Each number is 200 + 20 x the weight over its row's rms, rounded and kept within 0 to 999. Layers, rows and columns count from 0. The size before them is the row's rms in percent of the matrix's.

# layer 3 attention query, 128x160, rms 0.158, rows 20-41, columns 0-159
103,188,166,178,227,169,185,222,196,193,189,222,222,180,219,190,200,207,197,161,218,225,183,183,223,202,194,182,166,196,185,160,178,208,205,170,206,179,205,207,183,197,201,203,229,222,208,176,205,167,195,184,190,223,204,226,194,217,179,197,199,211,175,194,190,176,214,228,194,160,201,207,196,234,214,192,228,182,192,204,202,167,192,199,241,219,172,186,224,216,190,209,206,172,217,211,180,203,171,229,226,170,199,253,203,205,202,215,208,175,173,221,188,207,207,174,204,211,200,224,213,189,199,181,234,216,182,212,235,222,210,207,216,236,233,183,158,223,209,190,214,240,169,188,207,160,171,185,152,203,187,210,204,221,185,191,181,202,215,207,190
087,229,173,171,207,211,206,187,181,218,191,186,201,226,198,213,216,241,210,182,195,210,217,210,195,167,175,226,229,214,207,211,195,247,174,169,181,206,211,194,164,179,215,202,200,165,196,202,178,157,197,205,193,221,196,201,169,167,210,191,177,216,175,182,184,204,217,205,251,194,192,184,166,240,220,225,210,184,204,190,223,201,190,185,203,222,178,231,199,219,188,242,212,204,236,192,185,223,209,204,200,196,186,180,196,192,203,211,180,225,176,192,232,192,179,198,239,199,203,199,182,211,235,211,222,247,210,184,206,214,185,253,195,177,207,201,199,222,220,207,181,171,179,202,204,172,216,190,184,166,219,224,218,191,192,183,222,204,218,229,179
095,239,186,257,195,219,188,186,186,217,189,208,213,236,180,214,211,212,192,211,165,201,220,178,197,212,173,207,178,224,210,214,203,190,196,207,201,215,223,223,185,217,198,206,166,203,209,219,188,186,210,212,145,186,192,216,196,136,158,192,203,206,213,241,193,218,197,209,220,195,245,199,191,189,236,193,206,227,183,227,200,173,187,179,188,241,216,196,185,214,183,203,209,176,212,174,165,197,240,207,174,192,198,225,161,200,204,229,184,192,182,172,185,202,214,221,172,196,208,195,216,218,201,194,237,197,185,183,197,175,187,179,217,194,188,172,234,189,210,208,185,214,167,208,191,204,199,180,158,184,181,205,180,213,180,197,186,199,206,164,189
089,205,230,218,227,215,162,213,207,224,190,212,178,166,182,206,221,198,179,188,181,209,223,223,213,156,201,191,171,190,213,166,170,205,224,173,199,205,192,230,223,194,204,204,188,239,192,214,220,206,183,197,217,206,187,239,177,172,203,174,195,197,212,201,226,185,230,188,199,190,236,192,227,236,222,211,167,190,242,197,203,197,214,180,215,173,205,170,166,166,253,199,228,191,209,191,210,187,218,182,218,190,245,175,217,189,206,200,207,174,234,191,217,170,235,189,205,203,184,195,207,191,169,204,171,213,200,229,229,202,203,195,182,204,173,190,214,191,218,223,205,201,208,178,173,189,228,195,171,233,200,167,180,199,206,191,211,208,221,215,201
086,176,238,220,198,210,203,240,198,187,199,179,200,188,183,183,206,213,214,171,191,199,200,213,199,187,205,208,205,208,209,203,215,212,194,249,193,202,193,211,173,238,221,209,220,240,221,176,196,188,171,225,203,200,211,170,204,208,187,195,178,185,224,185,188,210,189,209,198,203,186,186,200,239,204,222,203,208,179,217,212,152,162,194,219,199,204,207,235,204,195,195,208,159,207,239,166,220,212,179,202,177,230,266,196,225,215,171,205,198,204,156,204,195,231,181,239,205,194,181,189,161,201,194,233,194,207,199,215,242,191,167,168,211,219,196,219,203,178,187,190,210,204,220,208,217,197,170,165,188,192,236,173,187,172,204,217,193,181,215,185
086,223,227,201,166,201,208,214,215,211,203,214,235,167,212,211,185,183,193,230,242,218,176,195,188,203,204,200,202,212,214,198,217,220,197,202,232,214,197,194,203,195,212,224,193,192,196,189,171,215,180,229,233,158,188,183,204,215,221,190,180,192,210,213,166,209,189,192,216,163,174,163,223,212,218,218,217,197,234,223,219,212,168,213,235,192,173,206,199,171,191,201,241,184,213,162,192,199,231,195,221,210,160,210,191,201,207,167,175,225,195,178,200,207,193,196,211,202,201,178,148,219,182,207,221,177,176,189,187,205,201,204,177,180,232,214,241,176,197,198,200,249,198,229,181,200,207,241,188,189,215,211,165,211,203,185,200,186,227,163,216
087,193,168,210,198,212,226,209,178,194,222,188,199,211,172,194,187,216,219,212,237,197,196,191,214,193,204,187,218,168,200,214,237,224,196,197,261,169,214,248,168,193,278,239,215,208,183,188,183,214,193,176,194,174,186,162,219,190,182,205,182,187,222,220,226,202,206,211,193,221,207,183,176,206,199,178,182,177,193,195,170,213,184,188,206,172,181,244,194,196,204,177,192,205,191,210,215,244,193,182,193,205,233,220,207,220,168,232,178,227,205,193,201,196,179,209,199,212,210,189,192,194,233,196,203,200,235,200,204,166,193,215,185,196,219,225,165,200,223,183,218,201,216,170,207,207,213,196,199,209,206,202,222,185,236,216,164,222,210,212,187
100,194,224,170,170,196,161,224,171,210,214,183,201,216,228,226,210,177,196,158,228,170,179,220,165,230,188,174,213,211,178,188,201,227,188,201,203,200,218,189,179,164,208,179,203,199,223,156,193,194,215,223,173,214,181,219,204,209,191,204,200,193,201,188,181,224,200,219,204,225,198,206,211,192,182,202,193,222,207,246,172,231,204,209,167,210,192,195,178,226,188,191,206,218,194,192,226,210,215,191,223,228,218,190,178,200,205,198,246,237,188,187,177,194,238,191,218,176,181,225,200,198,207,169,189,211,174,202,211,202,223,189,177,223,184,169,212,227,218,220,219,199,189,217,194,206,212,227,211,171,206,237,220,221,204,176,207,191,140,218,162
090,177,234,236,209,197,205,219,173,207,203,192,196,186,184,198,231,228,234,198,210,205,217,199,192,220,186,238,191,167,169,184,222,226,180,184,178,215,194,200,172,188,210,192,199,237,200,195,176,193,228,199,173,185,177,202,189,206,153,217,228,199,221,227,197,230,218,197,239,207,138,224,192,176,228,204,201,186,180,196,178,215,192,219,204,211,204,217,164,222,176,216,178,183,227,196,224,174,180,219,198,206,204,200,156,209,208,201,176,210,179,186,208,233,217,176,227,190,170,218,198,191,226,186,188,156,201,196,214,191,217,215,189,177,222,194,205,195,227,199,159,188,178,197,198,206,220,237,222,189,192,208,171,184,201,235,235,191,197,208,209
089,209,218,209,203,215,221,193,204,204,226,198,176,209,222,179,188,190,203,211,188,191,211,193,187,235,229,221,197,198,205,217,189,219,231,201,224,194,216,219,234,232,201,186,197,186,177,137,172,177,246,194,224,184,191,237,221,178,175,192,243,222,215,185,247,179,177,220,196,168,232,186,189,211,174,230,188,198,213,219,211,223,159,197,188,189,176,216,200,222,197,252,167,181,196,194,187,209,211,213,219,229,206,233,198,177,179,170,205,221,166,224,195,200,189,213,189,191,215,206,215,226,151,199,162,227,182,206,204,208,195,198,187,168,208,204,197,175,207,201,183,227,196,209,212,194,204,222,211,194,195,195,216,211,192,214,210,215,230,202,169
093,202,189,164,194,200,227,150,203,207,235,230,227,213,205,198,202,187,207,214,201,222,194,170,198,182,215,208,217,216,171,210,209,219,216,227,182,232,177,214,202,203,173,159,223,190,201,212,156,183,233,170,239,225,167,174,195,202,198,232,239,178,222,220,178,214,181,198,217,217,227,173,179,214,213,182,202,167,218,205,165,193,210,220,213,230,222,176,225,170,197,194,228,179,172,200,205,178,195,154,185,193,207,193,186,208,214,198,206,189,159,184,216,228,217,217,231,166,194,198,201,215,202,191,217,213,206,237,205,194,204,200,204,174,180,206,219,235,182,205,199,190,186,197,195,216,200,202,210,181,206,220,169,219,206,208,195,217,160,203,228
094,196,182,181,217,198,219,211,216,175,198,146,195,200,206,180,226,168,168,230,233,258,205,203,190,184,199,227,208,221,172,235,213,207,190,193,206,170,184,214,207,210,213,171,179,176,215,197,190,181,216,209,202,176,201,199,213,195,195,201,218,191,178,202,178,181,187,209,193,185,206,218,184,220,203,218,243,225,234,204,195,158,177,190,199,220,173,220,187,189,200,189,211,161,218,192,234,211,241,181,198,195,237,212,189,184,165,191,242,171,186,233,194,200,204,204,182,201,219,202,193,173,220,255,171,196,209,203,243,183,202,222,191,185,204,207,200,217,175,184,206,208,200,201,210,192,238,249,207,210,191,229,199,193,204,204,214,180,192,220,189
090,218,214,189,189,207,171,192,216,176,203,215,169,223,210,246,158,174,217,198,214,199,177,186,164,190,217,196,207,215,164,224,190,202,221,212,195,224,198,180,198,229,221,199,176,223,196,209,240,195,193,190,192,197,215,231,182,199,229,174,204,181,178,215,182,238,206,221,201,204,156,187,164,167,188,201,182,225,236,189,228,233,158,228,207,198,227,196,204,226,226,210,200,178,223,201,228,231,153,219,212,191,211,197,187,204,198,205,224,192,190,170,227,197,189,200,174,205,197,192,215,216,217,187,178,169,201,236,197,197,187,220,209,132,184,214,200,181,213,220,200,200,213,178,186,193,207,213,201,220,209,201,220,212,203,201,233,167,199,188,201
088,154,204,201,224,210,230,206,213,222,235,232,192,181,211,188,205,203,175,186,181,220,209,184,164,210,223,202,180,204,214,199,207,132,230,170,171,192,197,225,204,175,196,194,183,219,190,192,179,188,205,168,230,214,188,205,205,193,210,181,191,203,197,231,187,239,237,202,230,201,191,204,200,217,207,212,213,212,227,208,178,178,166,188,173,144,182,212,194,214,218,187,205,165,199,201,215,187,158,206,194,209,203,194,227,198,211,226,202,191,223,200,226,236,198,206,183,198,181,184,185,195,232,201,218,201,204,206,199,211,199,216,240,222,173,179,205,184,192,196,184,271,186,180,213,225,178,226,203,181,170,181,200,184,196,220,203,177,182,192,203
095,263,166,182,212,162,190,202,197,207,187,191,212,212,194,208,204,206,209,192,187,197,203,197,202,205,198,179,217,188,209,213,221,175,196,193,219,199,195,264,201,211,166,178,216,197,181,187,215,186,217,234,205,208,187,183,220,231,207,220,199,185,193,170,180,222,202,195,172,195,205,206,154,180,197,190,235,228,211,203,215,201,209,174,159,180,257,181,205,201,168,223,214,195,241,220,198,162,201,184,215,190,199,203,160,175,196,180,194,215,200,212,228,222,205,212,213,193,202,200,201,196,234,217,195,180,210,246,191,205,218,224,205,208,192,240,172,219,233,187,207,180,196,181,192,180,211,240,167,198,188,189,175,218,170,208,175,200,217,179,212
089,198,189,210,196,172,207,148,175,202,211,175,186,182,199,208,174,198,246,217,184,214,202,169,201,229,212,191,223,199,214,219,183,182,205,225,223,206,227,192,199,231,182,189,213,201,224,185,189,192,179,199,189,228,187,199,191,199,189,231,217,200,183,253,173,195,180,189,165,220,214,201,202,203,197,262,208,180,166,204,206,180,229,200,211,239,210,198,168,186,206,175,186,231,231,167,165,206,191,221,237,182,192,181,168,204,208,212,194,184,162,170,221,194,206,220,183,210,175,197,206,195,187,185,186,203,205,210,193,190,175,233,202,176,217,190,232,192,211,198,176,225,174,198,220,167,203,217,235,169,233,198,235,215,203,187,209,208,202,189,207
096,207,226,226,212,219,224,204,171,166,220,207,213,177,199,178,208,226,143,193,183,238,186,245,160,219,178,218,202,201,200,217,181,183,170,170,238,218,186,194,164,200,203,200,190,196,197,205,191,194,217,201,202,208,178,213,201,224,214,220,184,186,229,199,217,195,230,209,227,226,219,210,207,199,222,224,175,217,193,174,201,205,189,216,194,218,205,182,217,204,178,209,185,231,217,182,198,213,247,207,236,198,251,200,212,197,176,164,170,203,186,226,183,212,228,205,214,170,218,192,170,240,159,195,168,189,214,205,187,199,198,207,196,209,171,197,201,207,175,215,217,215,205,226,188,193,178,181,176,213,171,214,206,196,204,201,217,210,195,158,173
086,163,168,183,201,223,201,203,234,207,233,171,181,222,214,224,222,161,214,220,209,223,232,199,192,203,198,192,228,176,249,204,209,196,197,202,184,180,216,245,165,205,212,213,215,221,144,165,219,208,177,181,187,182,210,174,163,179,196,217,177,246,213,212,200,215,185,216,221,173,196,218,196,198,196,182,186,185,211,191,175,180,226,210,233,229,218,190,224,201,191,191,224,213,224,198,197,200,200,188,192,218,196,216,202,168,232,208,227,176,216,198,210,210,191,196,194,193,178,195,194,217,190,235,179,207,186,221,219,198,222,185,232,186,187,216,210,172,207,197,238,191,233,189,219,207,187,197,224,219,195,199,173,214,165,241,175,200,195,178,197
097,222,189,195,176,201,218,217,216,223,188,169,183,205,197,228,194,197,200,151,192,195,228,177,195,167,224,147,188,197,224,197,198,196,226,184,192,216,199,172,198,238,204,221,182,192,260,186,184,188,213,150,179,180,204,181,258,204,192,170,195,177,185,212,181,152,187,190,245,188,206,213,206,210,179,194,186,188,202,200,172,237,188,207,194,229,180,161,193,177,201,226,189,215,193,200,225,226,212,210,203,203,208,179,208,221,210,190,195,164,235,216,191,221,202,173,196,192,168,172,212,194,193,192,177,177,192,218,212,198,188,181,201,191,220,204,209,209,179,211,191,210,192,202,156,212,190,218,226,185,192,216,187,178,179,209,228,201,219,225,196
091,232,193,181,176,205,221,186,153,190,179,183,197,195,164,199,166,194,209,178,213,213,205,221,244,223,167,187,185,185,214,170,183,226,204,203,190,174,239,198,203,206,206,215,227,207,182,180,186,194,181,177,200,204,199,224,211,205,218,191,195,204,173,180,190,224,175,179,210,215,197,201,233,210,213,174,177,191,221,250,202,225,173,174,190,194,206,183,176,192,210,209,203,196,226,215,213,195,203,184,217,153,177,216,157,202,205,200,220,211,191,175,185,231,212,218,214,212,174,193,176,197,207,180,164,184,213,173,213,207,182,204,183,162,215,217,218,227,164,186,198,246,160,176,189,206,211,194,191,208,179,194,153,201,206,220,195,210,177,169,224
089,191,206,195,210,213,187,170,218,204,187,174,187,192,220,211,198,202,205,209,212,198,225,209,180,181,227,205,199,202,216,217,182,157,187,177,197,200,163,241,178,146,203,182,206,199,176,195,185,217,150,230,221,183,192,199,211,207,207,206,202,211,172,223,198,233,165,214,199,200,188,167,208,206,228,204,205,211,191,209,200,233,209,215,186,193,196,215,207,149,230,189,207,204,190,225,202,158,242,194,218,208,194,192,194,220,207,206,170,213,237,224,235,227,189,238,226,183,185,197,188,182,237,226,211,179,187,192,195,231,193,190,188,192,192,199,173,182,197,190,206,213,160,223,195,205,202,154,207,157,229,179,172,219,226,187,172,202,192,195,223
096,200,195,232,197,210,202,212,223,204,178,177,187,175,220,209,219,230,258,205,212,195,200,190,188,207,190,225,187,204,188,217,188,158,184,185,229,197,201,207,206,195,203,225,194,180,212,227,206,214,195,234,195,180,196,205,206,159,200,198,274,217,184,210,207,195,183,158,219,201,210,162,190,207,172,205,214,178,202,189,196,207,205,193,216,161,192,191,213,238,217,211,203,205,181,231,202,185,175,201,226,204,194,219,225,200,196,185,191,196,194,208,168,231,172,221,219,202,208,239,167,227,252,177,223,207,169,234,194,213,234,178,197,150,188,219,213,205,217,198,186,176,229,186,199,212,207,184,203,195,170,186,211,188,222,224,187,197,170,192,201
# layer 3 attention key, 128x160, rms 0.162, rows 20-41, columns 0-159
097,214,201,215,228,193,239,183,223,156,225,200,203,173,220,214,183,171,181,211,191,202,202,226,203,182,193,207,190,224,222,148,147,209,177,210,192,207,221,234,151,186,168,187,196,191,177,225,173,219,213,169,194,223,199,174,179,234,201,193,212,233,169,201,225,173,177,208,183,200,192,161,213,197,196,193,194,189,173,225,174,193,210,232,209,169,209,165,204,202,183,223,213,181,194,222,168,186,224,209,212,216,184,197,213,214,202,185,174,217,197,247,198,190,206,217,195,207,220,203,226,214,200,202,173,180,174,200,199,199,194,241,201,239,168,207,174,199,220,209,211,212,226,201,203,201,178,184,176,217,187,199,210,195,172,208,172,185,219,199,215
082,190,165,210,200,197,210,176,199,205,168,201,198,172,178,186,201,224,217,217,208,217,221,221,180,150,200,173,200,181,232,225,193,208,185,191,215,214,222,167,203,183,218,235,195,158,180,194,202,201,190,201,180,191,214,229,192,202,187,188,229,212,196,169,200,226,205,189,235,189,218,174,215,198,205,199,196,199,215,232,197,210,165,191,189,213,213,218,187,198,193,217,175,179,175,182,214,190,152,221,235,201,193,170,219,210,194,219,208,232,196,218,231,198,212,169,235,221,218,141,182,198,205,197,198,170,200,189,179,220,165,246,206,206,199,216,193,210,174,174,221,212,209,159,181,222,225,198,194,179,202,190,193,215,188,214,249,174,203,225,177
089,205,165,223,186,194,179,206,194,185,182,187,207,184,220,226,181,212,187,208,202,206,218,182,233,220,178,201,185,225,206,182,202,225,196,185,213,223,235,195,183,217,207,212,190,187,233,179,174,218,188,203,209,212,175,203,198,182,200,201,195,244,260,220,189,195,203,188,191,176,221,180,245,210,239,190,203,205,186,203,198,184,160,181,219,236,191,193,181,202,168,212,228,184,210,167,209,158,202,185,197,202,229,194,168,175,214,230,143,185,172,186,207,201,164,208,182,170,209,188,201,180,201,265,235,194,206,188,192,183,214,200,200,213,207,200,174,191,186,199,203,216,247,204,210,206,197,183,204,179,152,199,219,209,183,195,203,217,209,192,191
082,204,201,191,167,219,172,204,162,218,182,224,175,181,209,225,181,179,189,186,190,157,230,188,162,165,210,199,215,207,214,190,168,194,188,217,195,190,158,232,205,204,176,217,160,225,212,200,171,203,182,246,175,195,189,218,203,170,200,251,183,207,194,195,217,192,193,186,210,160,195,175,210,205,224,181,170,196,194,189,231,208,227,246,197,201,201,217,182,178,213,219,203,220,199,170,205,204,217,217,189,251,216,200,196,180,176,169,209,196,203,195,200,170,179,197,165,217,179,214,177,199,198,214,161,171,197,209,229,208,221,219,196,223,212,196,204,175,205,211,185,217,211,222,201,159,189,208,198,222,203,220,180,197,178,203,195,214,204,208,161
080,181,202,183,212,194,205,213,218,184,211,199,185,190,214,204,208,151,185,184,176,200,229,198,227,174,173,189,251,249,241,223,203,202,173,201,173,170,215,219,223,174,208,217,211,200,216,198,216,209,194,201,223,206,187,150,232,214,187,182,171,188,211,194,186,220,190,219,190,188,203,190,197,133,199,196,194,193,210,235,174,224,190,217,238,184,172,211,228,191,219,174,240,185,233,189,175,181,187,228,205,227,220,164,201,224,206,196,200,190,196,203,203,208,198,231,217,214,225,153,213,202,205,163,193,191,209,220,189,191,185,227,209,193,194,198,196,209,179,180,186,227,218,213,207,221,192,206,202,186,209,196,163,189,200,183,180,200,168,199,225
086,196,195,226,233,193,157,234,198,183,197,210,240,174,208,238,189,170,202,188,204,213,189,207,175,198,169,201,227,198,194,195,195,188,236,190,199,192,188,218,235,224,221,192,235,211,205,207,179,206,228,206,222,202,207,194,199,170,234,211,197,194,200,212,196,224,183,186,215,184,186,168,202,184,206,228,240,159,251,202,222,179,173,185,209,175,224,183,171,182,209,165,223,208,221,154,180,200,216,206,200,201,166,187,161,187,169,194,188,195,204,203,170,188,191,184,238,183,219,201,207,193,177,186,193,171,211,192,204,229,160,192,191,177,180,195,205,183,184,193,207,217,173,197,206,189,213,173,180,177,197,183,200,218,230,177,234,176,212,175,210
080,192,223,181,201,195,187,181,216,201,190,199,171,236,194,226,161,221,172,215,205,167,163,180,212,213,232,209,217,206,215,190,191,180,224,171,211,181,187,225,213,219,206,201,218,211,168,180,183,221,205,187,228,209,188,233,211,222,141,170,193,187,169,195,227,197,220,197,197,210,185,172,197,175,196,206,197,183,191,175,173,221,189,197,183,215,194,223,227,184,221,163,174,193,210,171,223,185,201,209,229,224,180,214,231,228,223,231,192,245,214,207,203,225,207,230,187,190,214,211,219,228,188,204,176,167,208,191,203,178,176,188,191,199,198,255,184,217,210,210,201,213,217,215,178,208,188,198,221,195,164,212,215,167,175,216,195,202,216,186,232
088,187,245,205,183,203,201,159,168,232,191,177,224,204,182,200,184,203,195,201,213,192,208,200,185,204,197,218,166,178,213,209,204,214,195,212,213,197,179,155,210,176,214,195,213,191,194,201,177,160,209,181,221,185,212,182,203,206,195,193,231,221,235,179,203,224,210,218,173,205,181,201,232,175,240,176,189,170,200,213,204,251,202,196,166,156,206,201,198,224,177,204,209,195,206,221,216,178,200,235,157,212,171,192,200,208,217,219,215,224,145,166,207,218,204,202,225,185,188,189,226,183,224,180,192,206,205,218,194,224,202,196,218,227,163,183,207,210,235,171,206,203,187,207,179,218,241,201,214,202,200,204,203,193,228,198,160,220,161,214,187
085,224,210,210,180,236,204,192,184,214,192,205,209,183,181,195,234,179,193,202,194,187,207,200,171,215,208,193,191,167,189,172,203,231,203,211,193,166,220,183,218,182,206,155,166,193,189,192,204,198,155,208,195,166,187,202,199,201,203,182,225,179,192,184,202,237,198,196,177,243,202,201,230,188,200,218,181,223,217,206,174,232,190,194,177,196,196,181,177,190,206,197,236,233,208,191,237,192,187,176,213,220,213,153,182,219,202,201,169,240,208,204,206,189,191,222,187,206,205,203,226,195,216,172,190,172,219,204,174,230,204,179,228,194,198,177,159,187,186,196,209,229,241,174,191,199,213,208,239,182,213,175,206,213,185,160,172,215,167,159,216
084,211,210,228,190,194,195,200,192,163,209,183,166,192,196,175,195,196,179,193,179,210,255,210,196,211,219,204,161,159,187,178,185,184,226,189,249,215,181,204,192,191,209,214,203,197,170,172,168,196,216,198,188,205,203,216,202,159,191,187,244,217,198,217,207,185,187,179,203,197,185,214,192,185,213,197,169,165,213,212,196,219,224,169,195,214,194,217,213,196,193,223,197,170,187,203,207,192,210,201,195,255,199,214,187,223,194,196,200,222,222,182,230,177,222,191,228,230,208,189,216,229,184,216,187,243,165,191,206,184,211,165,222,161,197,203,198,216,207,202,170,215,205,225,222,200,215,173,201,176,253,185,211,237,225,181,192,196,238,206,219
085,196,170,235,187,193,200,220,182,207,220,211,188,170,201,185,216,186,215,209,240,183,172,191,192,216,213,164,234,196,158,234,203,163,203,212,206,207,162,210,194,208,168,213,192,193,223,203,193,191,237,206,220,203,199,223,232,212,176,201,218,201,212,218,236,199,208,192,171,193,167,197,215,186,204,159,214,183,248,204,167,179,197,184,213,212,181,195,197,231,187,188,223,195,210,242,188,185,201,200,230,190,185,209,203,202,238,223,181,201,173,194,216,219,211,209,219,203,195,204,221,241,241,167,220,194,179,180,215,219,199,173,202,178,201,195,210,192,183,191,206,177,227,169,238,179,200,193,183,225,211,189,166,236,179,173,222,194,177,227,192
087,223,207,202,235,165,204,201,193,184,193,151,202,161,198,172,205,177,209,190,202,261,203,206,199,176,186,188,232,204,202,248,193,188,204,190,198,172,171,188,170,212,216,177,193,206,184,217,173,195,202,165,174,186,199,193,207,210,162,194,202,220,182,229,207,219,231,147,188,226,177,214,220,186,161,199,205,198,222,193,230,224,199,199,198,240,232,211,235,209,195,174,216,200,201,207,219,191,224,229,197,230,182,208,198,195,162,208,194,206,200,171,215,175,203,235,197,185,187,177,207,211,204,230,184,190,205,241,230,209,183,203,217,214,193,210,204,217,166,175,227,201,220,195,205,218,188,200,248,202,203,193,226,201,211,211,225,196,188,194,199
088,194,210,200,193,213,231,194,192,188,200,186,164,194,178,211,180,199,182,228,228,201,202,201,147,188,218,217,232,162,192,204,258,173,205,189,212,172,162,196,206,186,255,211,210,198,196,214,210,205,191,213,201,192,195,166,195,179,218,168,208,232,215,223,145,211,222,225,189,201,179,193,203,201,219,205,241,191,196,206,217,157,218,213,176,214,203,232,187,199,189,220,221,228,196,205,211,236,199,214,178,177,182,213,218,181,167,162,198,215,193,193,201,186,173,217,220,185,185,197,216,224,170,190,187,189,211,195,179,185,243,209,200,191,227,222,216,215,224,195,185,204,200,205,230,224,211,213,231,170,208,181,200,194,206,177,177,190,191,194,229
084,190,199,215,199,198,198,175,188,210,243,200,202,204,191,203,203,162,197,203,159,191,199,171,203,187,207,176,228,228,220,173,222,217,192,191,189,232,197,176,202,198,208,190,218,219,202,213,178,240,206,215,210,206,215,210,199,210,204,161,194,182,202,197,214,171,211,195,181,187,166,188,178,216,203,173,199,238,241,166,211,202,211,174,204,226,185,188,184,207,221,212,200,220,217,231,224,230,194,183,183,154,200,221,193,198,215,181,181,198,208,222,193,139,240,210,205,202,179,158,190,206,227,194,184,194,199,195,229,224,213,184,205,235,191,172,199,178,203,190,196,223,258,189,218,200,172,152,188,201,200,255,206,220,193,203,190,187,209,186,211
089,246,192,214,196,179,220,190,174,196,175,175,253,200,204,163,233,216,217,208,205,198,169,202,163,193,200,182,199,187,218,227,189,208,177,219,211,227,222,229,214,198,198,200,233,203,194,211,207,189,221,180,212,212,171,218,174,193,181,187,189,210,198,207,172,198,206,215,188,226,182,202,175,190,210,214,194,195,162,172,224,195,233,203,163,219,215,229,208,197,168,201,205,198,222,183,186,206,238,169,244,208,181,158,184,174,198,216,197,177,197,235,214,184,217,227,184,182,201,210,168,210,182,201,214,188,238,197,188,191,184,184,207,200,169,237,177,200,191,204,171,162,224,196,206,193,214,241,207,219,202,201,167,222,199,172,177,213,220,225,201
084,206,167,229,211,211,206,196,212,183,190,189,189,186,241,178,195,224,202,199,194,191,180,182,208,199,204,206,194,175,190,193,228,212,198,231,211,190,180,201,214,205,202,179,221,192,219,201,214,190,234,190,197,209,194,196,195,189,199,205,196,175,214,228,202,232,122,203,180,198,217,198,203,184,190,185,217,200,221,234,230,244,183,208,157,231,199,212,161,185,232,228,178,173,222,234,209,216,170,167,215,190,200,241,212,195,182,219,170,214,216,209,204,166,156,193,191,204,224,202,202,185,220,191,194,222,205,214,156,192,181,178,192,165,219,175,199,223,208,181,209,207,231,184,179,193,201,189,217,237,216,185,218,234,188,197,241,201,219,191,209
088,227,171,189,173,237,195,197,157,205,203,199,181,199,206,185,217,184,183,192,189,264,200,182,218,220,195,205,191,215,215,205,190,203,192,191,195,178,175,212,193,188,198,206,177,220,231,211,170,212,187,207,198,198,200,203,150,190,244,200,171,228,214,183,184,246,221,212,200,183,227,193,198,184,211,174,180,187,196,157,176,175,182,199,201,223,209,200,218,181,192,218,188,198,214,180,190,184,210,193,188,202,232,197,213,218,221,207,228,229,192,212,173,209,207,205,233,265,210,216,228,174,220,193,194,200,186,205,217,226,167,173,202,185,175,198,188,168,164,210,201,191,177,222,189,183,196,188,217,187,180,196,191,187,214,211,165,162,250,202,193
087,216,190,198,142,200,229,237,207,217,194,192,187,210,227,216,209,219,207,208,223,179,204,218,209,183,186,208,207,182,219,190,167,156,180,172,195,212,189,214,223,205,203,189,200,227,182,229,204,206,210,197,188,233,171,212,219,164,214,222,196,171,243,167,222,194,200,181,220,228,228,217,213,203,234,206,213,218,220,201,174,188,198,173,228,189,185,187,225,239,180,193,203,204,195,198,179,222,188,196,201,186,192,232,216,165,227,206,187,195,222,180,222,205,204,229,184,184,215,160,217,221,189,213,178,210,215,224,223,175,190,174,210,182,223,211,206,213,185,177,236,190,225,220,184,212,222,209,205,204,162,237,187,171,212,194,154,196,212,173,190
087,194,160,212,192,221,230,206,211,174,170,169,203,191,171,198,193,186,223,186,197,193,174,190,179,188,205,210,170,190,214,197,217,243,189,184,163,220,191,220,177,213,211,198,175,213,203,186,195,199,183,172,204,207,207,217,255,193,197,167,214,198,188,179,218,167,177,192,220,201,165,238,174,200,210,192,177,189,156,189,223,173,206,187,207,226,230,166,189,184,214,202,223,245,224,198,183,210,181,199,161,236,207,210,224,179,183,225,177,222,222,176,133,218,203,174,219,196,197,195,211,196,176,222,197,190,191,196,199,213,222,196,231,182,160,190,186,211,213,211,227,200,198,199,190,197,204,210,190,181,216,196,185,179,216,226,189,200,178,224,192
091,223,186,212,196,193,245,208,215,208,197,192,234,202,228,170,193,185,234,195,179,174,181,202,161,224,159,198,220,193,218,221,204,174,195,206,202,158,213,217,199,218,190,210,212,198,217,170,209,225,224,176,172,196,170,208,175,216,203,212,197,221,198,202,217,229,211,221,189,251,177,174,219,209,263,183,196,221,215,221,219,217,220,176,157,201,193,197,186,202,240,211,190,189,236,168,202,207,212,229,198,212,211,175,224,217,179,211,197,192,239,180,191,201,206,224,220,190,206,212,149,199,208,179,209,219,220,179,213,211,202,219,228,197,213,202,227,181,204,214,209,242,194,187,212,174,210,208,161,186,220,212,199,228,188,205,200,200,207,203,195
083,210,195,186,223,198,170,209,220,203,174,174,193,163,212,219,226,186,211,194,206,186,184,212,192,181,234,180,217,192,235,188,158,217,197,146,209,246,154,220,214,182,243,192,208,186,190,200,182,167,161,241,173,204,217,189,199,207,230,207,185,184,190,222,238,224,161,184,208,224,181,190,183,222,213,204,223,242,212,158,252,205,191,190,215,177,200,227,207,208,186,204,182,216,209,194,204,188,209,213,223,199,186,218,179,248,206,216,188,192,205,217,212,198,215,192,216,186,183,207,185,210,224,186,245,186,201,189,217,192,191,220,175,214,201,208,169,191,210,196,205,211,203,218,209,181,234,199,193,205,183,181,208,217,180,202,172,177,197,192,202
091,206,204,171,180,242,203,189,217,192,176,195,191,229,203,199,197,189,247,192,218,184,231,203,222,207,179,190,169,195,203,209,204,182,214,189,177,175,208,177,206,173,212,214,178,196,176,202,188,191,196,240,229,185,212,201,208,181,189,239,230,204,188,214,171,163,190,205,203,216,208,174,183,221,196,194,199,184,212,167,211,230,205,137,200,214,213,186,192,207,179,196,197,203,193,201,187,155,198,183,248,191,220,229,231,205,205,206,182,174,197,197,185,191,184,234,193,189,227,253,196,261,232,183,188,184,188,227,165,213,222,196,193,205,180,225,195,205,184,196,199,185,190,222,188,240,201,227,199,185,201,215,206,234,228,200,227,182,192,187,200